Part of a small language model's weights: width 448.
Each number is 128 + 24 x the weight over its row's rms, rounded and kept within 0 to 255. Layers, rows and columns count from 0. Numbers have three digits each. The size before them is the row's rms in percent of the matrix's.

# layer 7 attention key, 448x448, rms 0.0779, rows 21-62, columns 352-383
102:114115099140101139146153152098111105109181143137147079127117137116115145137159121164173125140127
098:143124125175123124127122111120148076135113097129121117140156173180151121110161138135176157169145
103:106088098134103146102129128107092107115115138114122125144116122134090092118099109141121134127135
099:088129133120166139138160143130140059196121090131127137090106107156119168127140098160125105113126
104:139124112162113166126134079110146084121132124131121138154117135145120113116124139153112145146152
102:122126095149156176097126149166127111109148159112109114149148162105138117112109109147134106119117
098:130136088154123147138112117152136078123146158108110113083115176124121093125065090095112095150163
105:131104102106118101131126118143148130160085125156135111105118132124143149113144122131128149131089
104:115152118119158112184111103140124152089110137093158119104135080157127156134087112134145137121133
099:103115147099149128140130145154102108130148144117096093130131188111112126150126128132116134123161
100:097147118163119149133139153114151132082129141129068145105114139118122104137155121132107150080119
107:107130138170128172144151160126089118124149106143116127119185147126138119099148077157146139123144
101:159114140112091141100141149145112136156149109133117137122112139131155092136097124098166117096117
099:129132180124131168097150102122138087123092124116105102156079133106134098127093137167154183118121
104:172164128096160141142124161125141130147112108115124168140108094112143099124102138142108134155146
100:132125143118144097143136086125128112121163120125124141150066130106157129125143111150163115129098
101:107111139119141093133082131155154093151114150160137132130143178144153144179146148100134100138103
106:087107099122133102131121138113115144100136155072140137126146160138160124173159133117144190101142
103:139162111203138124101120126130129110104133148120105118117141127142133103101175106042167130155125
100:113098181132133115135160162124088118140109120183140123117085140177112168074105095179149081144098
104:091152159112128156163132073131100110125110115150141086110097180107065124131164114132107094150136
103:137166123116123162142150116149146121134150137124162104128127114095124130089170124109125122137129
098:125118159091071143119129132117107143108144138128117190137142172145118168092121146144109153116156
103:126157099125124170114119105136118137077110122151123113114113160137123164114101130139130100115135
099:145191149141127147085097134149151137079142104098157129128128138092129111102164112108142148120151
102:141124175173125141108107156133128159118149165111105132148141097142139116153171098115109108117136
103:150141141116118081167108138132111122112124136161117153134151151156140107081136138120140087122124
099:115116173121127098162141105095140122142107133132121145149139125136123141116162113099137113116149
101:112129119136117130077140122076130158106136076114111145139158149130151159129106147126160115119168
099:097116123107149070078118062181150113081127148159105140118101155137122109095124107171143089132109
104:143144108128087137150126077132113121141102103100125155133176142130155078139134163131160120147143
095:166151107116126115151115117160168128136141099147096101121137159134121130117161150123131112145145
102:128095088114069108136100145131153149125101127156121103137128132116093100130100112120127128143116
102:120117136093112092085137135051124096118125138145137129134103125092131152116128147160084106095125
103:143137145164156116126151166073097125122126154095131080134092133153112132136166133122135119111130
102:130137120151124154110133124141126109167100119129108094149139106124111131141083166143160119089143
101:089106164125129085145122111106110148128077164108133120138100146155097162155078124125151114143145
106:161153137124137151168140122109138080097101139116148145132129106082137104120129139123140115170100
100:118132125112123115133088109108124146101154118155111121122105099121166135149101137137101115134096
104:120089144120120148126144108144147110126119133144133130134108116118131173109106138094102114114151
096:137135178181160098120139135106117108154160143150130092111107123120161102132131127127070086095163
096:161128095135140143166091166114175159139151107127190088059125125138161131150115127153148128138109
# layer 7 attention query, 448x448, rms 0.0776, rows 22-62, columns 352-383
105:129135083125131106102097122142129103108132085129131123147123154117102115105108123155131146160112
109:125110109124099156114130160137066162107120114188128155116120167148106106133109177148125123108090
107:109127136130170092084129141112078105172134112136098124090098162116149129130134124137117081166142
111:107171149137143108149121124098152125117129153108175118075150106157127094161125136141139142119118
107:127152091110119153120125135156112072145156122095085112134122130106112146117093098138146129157186
103:119152118131149172084146137094137103126148179127109102140101135191103095149121124116144153139146
103:129094154160143102153090151099128122164118118139104110096158113192141133133133093148158172156116
107:137155150135121122152123111148121178116124124138159122145168083140133131185091141133195160132128
099:113163112067135094144098104148130150112095163132060051149129140110090117167162169108144142139141
100:106144141160108165121129155125145113127133098150084135174134134120146116126168135122122131132113
104:100132132104166142160181186137105123115153148139131115156157160109107164118184163154136117138160
109:145142128111087110132188183107130122140136160132174085119104091112110120122137141151111140152067
098:140109115114127149097165155105105075079060179107187074155126113106125102162077106159075182147110
106:159167102145111122169152153101140145176117109134171158108142108131088120152120111163112141117143
109:158149112122123116133131115123147094129164121138144114143098095130167121124136118174142156118133
104:128121135145095158109098117168087119132126154123133134137106110151148140150142142120117128098115
104:125155135153134155125149097159118133081095102112144154177113131128125156178131138128163193115127
104:137123082134153095133104142120178131118134165084106158095178126104109149100135104115109137155083
104:121108151172162116135135117099142119128162135159113154100120138187092134117142097127139094125133
103:138139099130114140142131138128100113150112120141103120105105103111140099166102124138144134108143
103:129160140127115154159122107147131089153128169123089067123131161117106122070140133133107183138144
105:087176128106091129125125109129101133134103148118139196129155125141121124126143109131101135130183
103:120078123109169135076096111111137094097142090124125108113108149198132121142099115140135126154112
101:130144143119121098162137122136114147167101106129156118113141117140117123113144086085146209140128
102:100112138132125080124085137116126124152138133165122139162107088171131112136184085123143103140160
100:174140133119184087150143129109159086127149143147104156129142083128157145130126146148100111131174
099:166103203125129157146129115100076135067099133155104103137143107141112101091104089125139124088119
104:111093144112160117099149134082128155132115112151125147136105151143131144134091156165156111137192
105:097170108131114062123148096105137149127128193171115114118098153116146092156116160138130101153091
103:137091144106138109145136082108163122161115149089129121088131132101154110118149163134162145124124
098:171126128116108081118174122174151101123147150156126106141156113127085153126121167110112110133106
105:109116112094120150136130118139116119078125164152139103117101123148116128140124121159075150132147
103:081101099111104082101106126076118101103150122093144156165140104116143143115112150175126124130133
105:136142117124153135118109137119117127148131096141109132136121145130129131123143105143160108105135
111:120076152143154125148154153110171157141109123143151091137100139130108128165069134148133165108130
104:123121124140108104096154135111114126114107163136119091150099119139109116117083186118145108131155
109:170124167142140151123105148114129106123112117092128138168090132126143169146143155152166129174094
098:127151117091145098161111192111148111070146127120157067089141132189110119145122136112167186128157
106:153158136120134141090160082124153159111146145136104097144123139098096129137097125110120097104118
098:131122173124184106133109148147125127143164103143145118143106144102146163131126133153132122166125
100:162146167115114169147138135142170152156178134165175142096132131113120162122081142138154130107166